config.yaml
n_head: 4
vocab_size: 12699
norm_place: "pre"
norm_eps: 1e-05
init: "normal"
lr: 0.00216
weight_decay: 0.2
schedule: "wsd"
final_lr_fraction: 0.0
doc_mask: true
train_tokens: 371900000
Each number is 200 + 30 x the weight over the matrix's rms, rounded and kept within 0 to 999. Layers, rows and columns count from 0.

# down: layer 2 MLP down (transposed), 896x256, rms 0.05, rows 55-79, columns 0-63
# up: layer 2 MLP up, 896x256, rms 0.0551, rows 56-79, columns 0-63
down55,223,214,147,190,225,205,219,172,252,220,210,195,236,156,180,235,206,221,201,230,198,215,185,261,226,231,168,187,179,172,181,226,245,250,236,177,161,159,224,199,212,217,182,173,217,212,147,222,196,188,162,164,194,210,247,214,211,175,215,199,163,211,219,231
up56,244,208,194,179,170,189,193,151,236,244,225,147,237,155,213,213,194,229,210,252,200,184,145,203,198,175,179,212,223,210,229,271,176,196,239,263,177,236,254,186,238,191,199,166,229,204,209,218,244,153,138,232,208,226,239,160,183,192,217,197,233,202,162,209
down56,145,166,236,221,213,141,181,174,198,168,203,213,203,180,224,221,210,192,190,218,216,235,218,236,240,225,235,151,216,169,160,186,163,228,169,213,223,174,183,171,188,173,194,215,154,183,198,253,204,214,212,193,200,229,174,151,184,244,226,168,181,196,228,181
up57,212,219,195,175,225,212,180,217,170,194,227,224,213,196,190,227,255,190,146,217,156,194,199,191,186,192,237,191,149,251,217,171,205,228,212,182,226,197,254,213,229,230,193,202,208,193,164,180,178,165,249,155,207,157,216,209,257,183,208,140,187,152,186,230
down57,169,213,261,208,150,188,120,207,190,209,216,217,200,250,227,220,262,199,206,233,132,215,235,151,187,164,218,210,211,254,192,215,177,205,196,221,244,219,206,229,184,185,208,220,157,198,236,209,243,197,219,165,266,207,214,216,201,231,217,201,217,205,234,222
up58,201,203,268,225,188,164,230,177,189,190,255,172,205,204,211,191,170,223,219,157,173,150,167,212,276,188,217,172,147,231,166,227,207,179,151,183,218,194,170,206,164,243,164,171,230,187,190,233,193,216,212,248,159,198,179,169,188,164,225,192,224,189,202,245
down58,250,188,218,183,190,236,197,226,263,162,199,138,143,239,246,234,242,157,187,171,183,245,196,231,166,207,242,241,178,143,198,163,195,154,257,180,172,166,233,206,227,222,196,209,226,210,203,188,231,223,210,177,210,219,221,198,280,229,227,211,146,176,221,192
up59,215,238,207,228,167,253,223,157,212,216,188,227,222,219,212,158,174,144,142,217,168,222,222,200,200,223,206,191,180,173,178,158,167,209,185,192,245,260,234,162,168,224,242,250,180,208,224,162,184,244,158,196,189,234,149,224,211,187,217,198,213,188,217,222
down59,220,202,155,163,216,214,250,192,230,219,253,234,247,172,171,171,175,198,187,185,216,245,148,260,186,169,194,231,216,210,218,204,155,208,217,211,171,205,215,186,151,197,189,225,191,181,196,139,199,211,202,205,203,227,145,181,190,159,193,211,197,183,134,218
up60,294,227,206,209,289,219,235,189,165,218,260,177,171,162,235,199,244,167,155,136,224,226,172,199,227,207,193,203,222,216,198,157,175,202,186,223,204,195,187,171,183,221,245,205,176,251,208,197,234,205,207,229,198,196,272,236,247,163,223,192,231,293,217,182
down60,176,257,227,193,190,218,167,242,232,225,231,185,228,240,211,199,139,156,188,239,225,184,182,227,148,191,160,237,174,161,203,231,178,216,162,192,203,244,240,187,228,228,157,204,233,141,171,144,213,201,199,235,188,188,227,192,148,195,215,190,166,196,220,185
up61,198,166,228,223,211,240,221,202,187,153,207,188,203,220,232,235,181,257,179,235,196,232,243,179,196,180,213,199,138,203,240,233,242,229,208,183,220,194,190,164,183,171,206,174,171,211,189,203,166,207,196,151,233,229,172,221,180,215,232,185,216,247,227,180
down61,245,210,254,213,170,209,161,232,231,213,193,231,164,215,189,202,223,172,182,180,171,213,171,204,247,185,204,181,220,174,229,164,156,203,201,191,201,239,268,249,211,153,219,230,207,192,210,196,246,184,187,190,278,219,229,156,185,191,153,253,143,203,187,204
up62,217,186,221,202,204,213,193,218,176,152,166,253,212,185,191,241,204,156,214,183,226,182,185,219,183,176,240,247,185,197,185,217,180,257,199,220,167,179,197,202,205,219,192,198,218,198,220,211,144,189,203,190,204,168,244,187,202,268,161,217,182,169,222,216
down62,218,232,186,206,189,200,194,187,188,225,188,150,167,179,194,227,185,216,166,201,150,183,223,129,204,208,196,240,204,163,235,209,160,186,245,227,231,177,243,196,203,226,224,174,217,188,221,173,213,239,190,188,184,240,146,210,214,189,200,225,171,224,196,221
up63,240,180,219,256,187,144,237,190,227,191,191,183,210,210,199,236,192,217,213,211,190,174,169,183,239,230,161,186,228,243,184,179,150,192,213,212,183,205,201,197,172,194,211,233,242,184,224,156,218,176,175,155,170,228,181,212,217,180,207,244,201,150,200,194
down63,189,176,196,190,162,207,201,226,181,235,188,207,141,189,181,199,152,189,208,208,212,163,203,239,191,163,184,225,213,172,224,213,266,256,180,198,224,184,184,185,175,194,201,208,175,186,208,204,240,210,218,177,224,243,203,184,190,151,206,226,238,189,232,192
up64,183,174,222,170,177,190,174,195,157,244,157,197,242,212,171,195,192,201,241,188,167,211,202,176,227,218,258,229,226,162,196,181,235,239,228,198,205,212,240,206,259,224,192,187,214,175,229,235,197,161,200,164,239,188,207,162,203,242,269,220,136,223,225,175
down64,202,239,215,264,218,186,167,169,201,201,171,185,184,151,190,175,149,223,189,166,249,238,210,151,181,194,162,248,185,198,199,243,187,162,182,216,170,194,178,148,187,147,210,232,177,249,201,176,196,173,172,207,189,156,208,204,138,199,162,232,207,235,182,179
up65,171,155,187,173,158,242,200,204,132,198,143,202,201,162,213,195,178,203,181,144,202,195,143,221,205,220,266,235,172,168,219,197,150,160,229,194,197,256,225,178,203,153,263,202,201,164,166,186,216,192,206,190,195,224,155,211,179,156,235,179,177,168,230,196
down65,220,236,189,211,187,105,192,217,218,183,197,163,178,212,192,192,230,214,257,194,248,163,230,171,184,194,151,216,171,206,186,172,213,198,141,185,251,225,168,218,213,203,205,229,178,225,188,252,230,259,202,207,139,162,247,223,166,219,217,201,225,188,148,194
up66,229,152,167,202,231,178,177,198,212,234,174,251,205,144,177,271,207,209,195,232,178,185,181,256,148,251,222,185,189,221,188,224,211,219,149,201,166,236,213,241,206,156,241,168,221,178,256,209,246,200,237,164,225,218,177,184,179,185,217,202,205,181,136,221
down66,157,150,199,210,138,145,115,201,219,165,223,180,159,172,230,186,204,216,189,215,184,223,182,181,229,234,220,149,187,200,154,216,209,194,215,175,155,148,198,189,248,222,202,178,223,259,174,184,177,210,204,212,229,156,189,244,198,241,220,195,190,262,239,209
up67,284,210,174,208,180,193,245,185,203,220,219,209,171,162,224,173,185,183,208,164,216,214,109,196,202,190,165,218,227,187,222,187,116,199,241,221,231,236,230,231,206,193,195,202,224,238,167,251,257,248,210,158,154,223,158,187,179,177,231,161,176,199,242,206
down67,252,149,168,206,179,205,203,205,176,227,220,163,197,231,175,196,179,186,253,238,205,165,229,273,193,154,185,199,192,226,197,241,186,225,179,208,239,170,226,223,186,219,189,203,192,145,200,177,190,185,209,235,195,187,189,145,171,205,159,230,189,183,217,197
up68,210,195,190,182,182,167,211,183,209,174,200,164,206,218,226,179,192,212,185,177,192,197,215,159,169,195,218,203,200,214,136,170,146,213,249,182,216,187,186,218,194,230,192,185,213,181,177,262,230,222,199,209,246,226,227,181,218,197,181,212,177,166,205,251
down68,177,193,225,154,236,187,205,195,199,172,212,168,228,283,203,208,210,186,203,185,224,198,231,217,167,193,205,213,193,161,218,232,200,258,172,176,174,173,186,208,149,163,232,212,224,173,210,146,188,210,236,203,157,194,172,178,204,186,131,176,135,227,216,196
up69,210,245,236,254,158,263,216,222,231,203,160,193,183,188,138,187,175,176,271,216,193,194,223,234,233,185,152,205,177,233,169,183,210,212,218,223,191,220,234,190,204,167,263,221,189,204,190,200,220,207,129,204,202,122,191,165,193,168,200,225,208,203,124,255
down69,180,168,157,162,190,121,246,215,207,169,239,262,208,172,168,210,216,165,189,217,200,170,155,183,221,203,259,206,211,226,190,197,205,182,217,233,148,263,210,172,254,170,190,255,206,150,156,219,120,185,156,137,199,203,257,178,136,215,227,176,209,176,184,194
up70,199,213,220,170,204,203,151,190,233,211,248,181,189,196,153,166,239,190,215,185,175,188,200,192,181,164,173,195,171,210,197,187,195,209,202,214,209,171,209,234,243,189,211,193,210,264,162,237,215,193,219,220,126,213,159,190,194,198,222,203,239,183,193,173
down70,194,201,147,216,186,202,204,216,227,187,215,223,213,220,153,237,194,196,184,197,153,219,191,220,221,192,169,216,213,198,190,231,224,176,220,129,144,172,166,178,185,193,193,206,204,197,209,196,222,139,210,193,185,197,197,234,198,215,186,179,210,159,228,170
up71,224,218,236,130,174,226,180,205,174,216,194,215,241,160,225,245,272,232,171,186,212,157,165,211,192,141,143,223,204,213,191,203,135,249,190,174,231,180,166,239,232,208,223,244,179,218,214,220,222,206,216,132,268,173,242,168,153,187,238,264,222,248,181,251
down71,262,184,252,259,191,223,169,232,196,200,199,156,197,200,149,187,148,185,209,208,142,128,217,186,171,190,238,168,141,149,206,209,239,245,244,154,238,243,201,234,223,219,200,180,197,168,206,228,142,211,199,248,171,238,201,204,271,180,168,137,155,226,244,239
up72,173,181,169,212,203,181,214,167,192,162,205,235,206,225,196,203,194,210,188,170,202,168,194,201,268,185,232,171,213,196,240,152,194,254,184,171,192,173,180,206,196,204,189,180,248,207,256,185,253,176,175,177,190,122,168,212,196,222,254,259,237,206,217,161
down72,255,215,185,205,179,218,194,213,217,244,164,160,224,240,208,183,202,197,208,179,174,277,210,189,184,220,155,226,241,191,131,159,160,185,180,177,212,198,204,214,207,199,153,214,198,220,189,154,176,235,242,183,109,242,219,209,179,204,188,256,183,151,146,186
up73,211,146,207,174,177,193,230,225,229,192,132,181,128,222,209,184,200,173,250,193,146,222,208,205,170,190,225,176,168,213,154,211,192,185,233,192,145,213,166,141,218,224,172,165,205,191,229,178,177,222,151,193,254,173,298,168,193,216,152,219,162,153,201,177
down73,196,227,208,219,223,276,149,226,230,203,232,159,216,258,260,194,238,202,212,132,266,201,193,224,211,164,205,232,219,199,210,233,168,224,155,208,256,223,238,166,210,205,228,223,235,192,173,197,228,138,216,191,207,218,187,190,156,190,134,207,232,170,128,168
up74,233,255,235,218,232,153,208,168,165,203,200,178,252,175,180,150,207,212,231,192,230,195,237,207,218,196,210,230,201,202,184,218,207,249,244,171,208,225,183,221,205,171,141,246,146,212,215,192,212,239,160,270,123,165,174,186,248,199,161,190,185,199,149,189
down74,204,214,178,258,179,178,177,183,264,212,173,202,217,197,186,177,232,207,210,154,244,156,147,190,194,194,168,221,215,187,157,192,146,208,268,208,199,215,201,163,246,219,220,246,154,157,208,198,208,260,217,191,169,181,279,171,163,244,221,175,256,229,260,224
up75,219,166,205,183,154,186,209,178,174,285,156,181,247,218,179,212,172,158,219,192,203,213,228,225,203,204,152,259,228,139,217,194,136,231,172,203,133,235,286,266,193,246,156,188,204,193,234,253,178,248,222,205,229,213,183,201,172,184,178,162,237,170,207,221
down75,223,209,236,166,187,200,194,184,228,140,244,253,186,221,237,242,212,200,188,197,223,169,240,217,204,168,180,121,218,173,168,200,189,175,162,219,218,219,280,176,242,139,233,233,277,214,220,160,204,204,147,151,196,152,152,165,190,211,216,227,234,230,211,205
up76,226,234,201,178,191,157,218,222,228,206,186,201,219,192,113,226,187,209,213,164,157,208,232,256,216,130,164,193,181,191,200,166,193,193,245,177,187,221,189,175,201,224,199,182,214,204,276,219,188,199,191,168,173,216,227,220,253,231,221,214,232,160,228,230
down76,202,151,241,205,216,196,218,210,239,193,192,240,167,160,193,191,224,216,235,184,197,201,239,204,233,170,201,201,202,189,152,209,244,275,194,219,195,195,168,240,176,181,210,166,180,213,231,210,161,199,202,166,192,191,155,203,202,247,164,166,242,198,197,184
up77,182,165,161,201,201,213,206,225,166,198,221,233,197,166,209,193,161,222,231,204,178,201,243,181,253,210,219,130,188,240,214,190,187,234,175,216,246,224,258,185,187,189,123,184,170,185,246,183,204,173,160,211,251,192,167,237,215,236,192,168,198,220,187,207
down77,222,175,167,185,238,165,190,192,221,164,195,140,194,217,123,208,163,185,247,179,200,185,196,152,153,224,211,199,224,162,238,180,225,235,218,200,192,212,167,214,202,201,208,172,241,217,202,244,230,231,197,170,129,213,264,187,225,178,163,215,218,156,200,147
up78,212,183,193,194,181,194,206,198,169,228,204,180,186,204,184,160,182,270,184,191,205,182,170,225,227,208,215,176,174,195,232,188,160,190,155,208,197,171,211,182,202,170,225,219,140,142,221,261,230,175,219,249,195,218,235,218,178,200,167,190,227,243,152,181
down78,156,256,261,190,205,138,197,212,205,177,196,190,257,197,202,202,213,182,172,163,209,203,214,177,187,195,194,158,247,159,153,184,230,229,188,231,209,170,214,176,186,208,183,222,239,206,197,184,168,202,197,212,221,178,172,178,211,178,202,171,239,198,189,193
up79,187,220,252,189,217,182,185,233,183,217,201,203,205,166,218,180,255,212,231,193,166,192,211,200,184,220,203,195,234,210,178,250,186,212,162,207,193,203,220,177,198,203,271,223,185,230,253,213,191,242,165,241,182,187,159,228,181,190,205,157,193,178,200,271
down79,243,201,180,210,205,203,206,198,195,195,220,237,200,236,209,215,183,193,247,169,195,177,184,170,173,224,196,234,159,180,248,202,258,221,249,176,254,202,234,179,195,210,153,177,202,166,125,185,174,166,231,184,235,171,188,179,188,202,191,193,232,232,217,174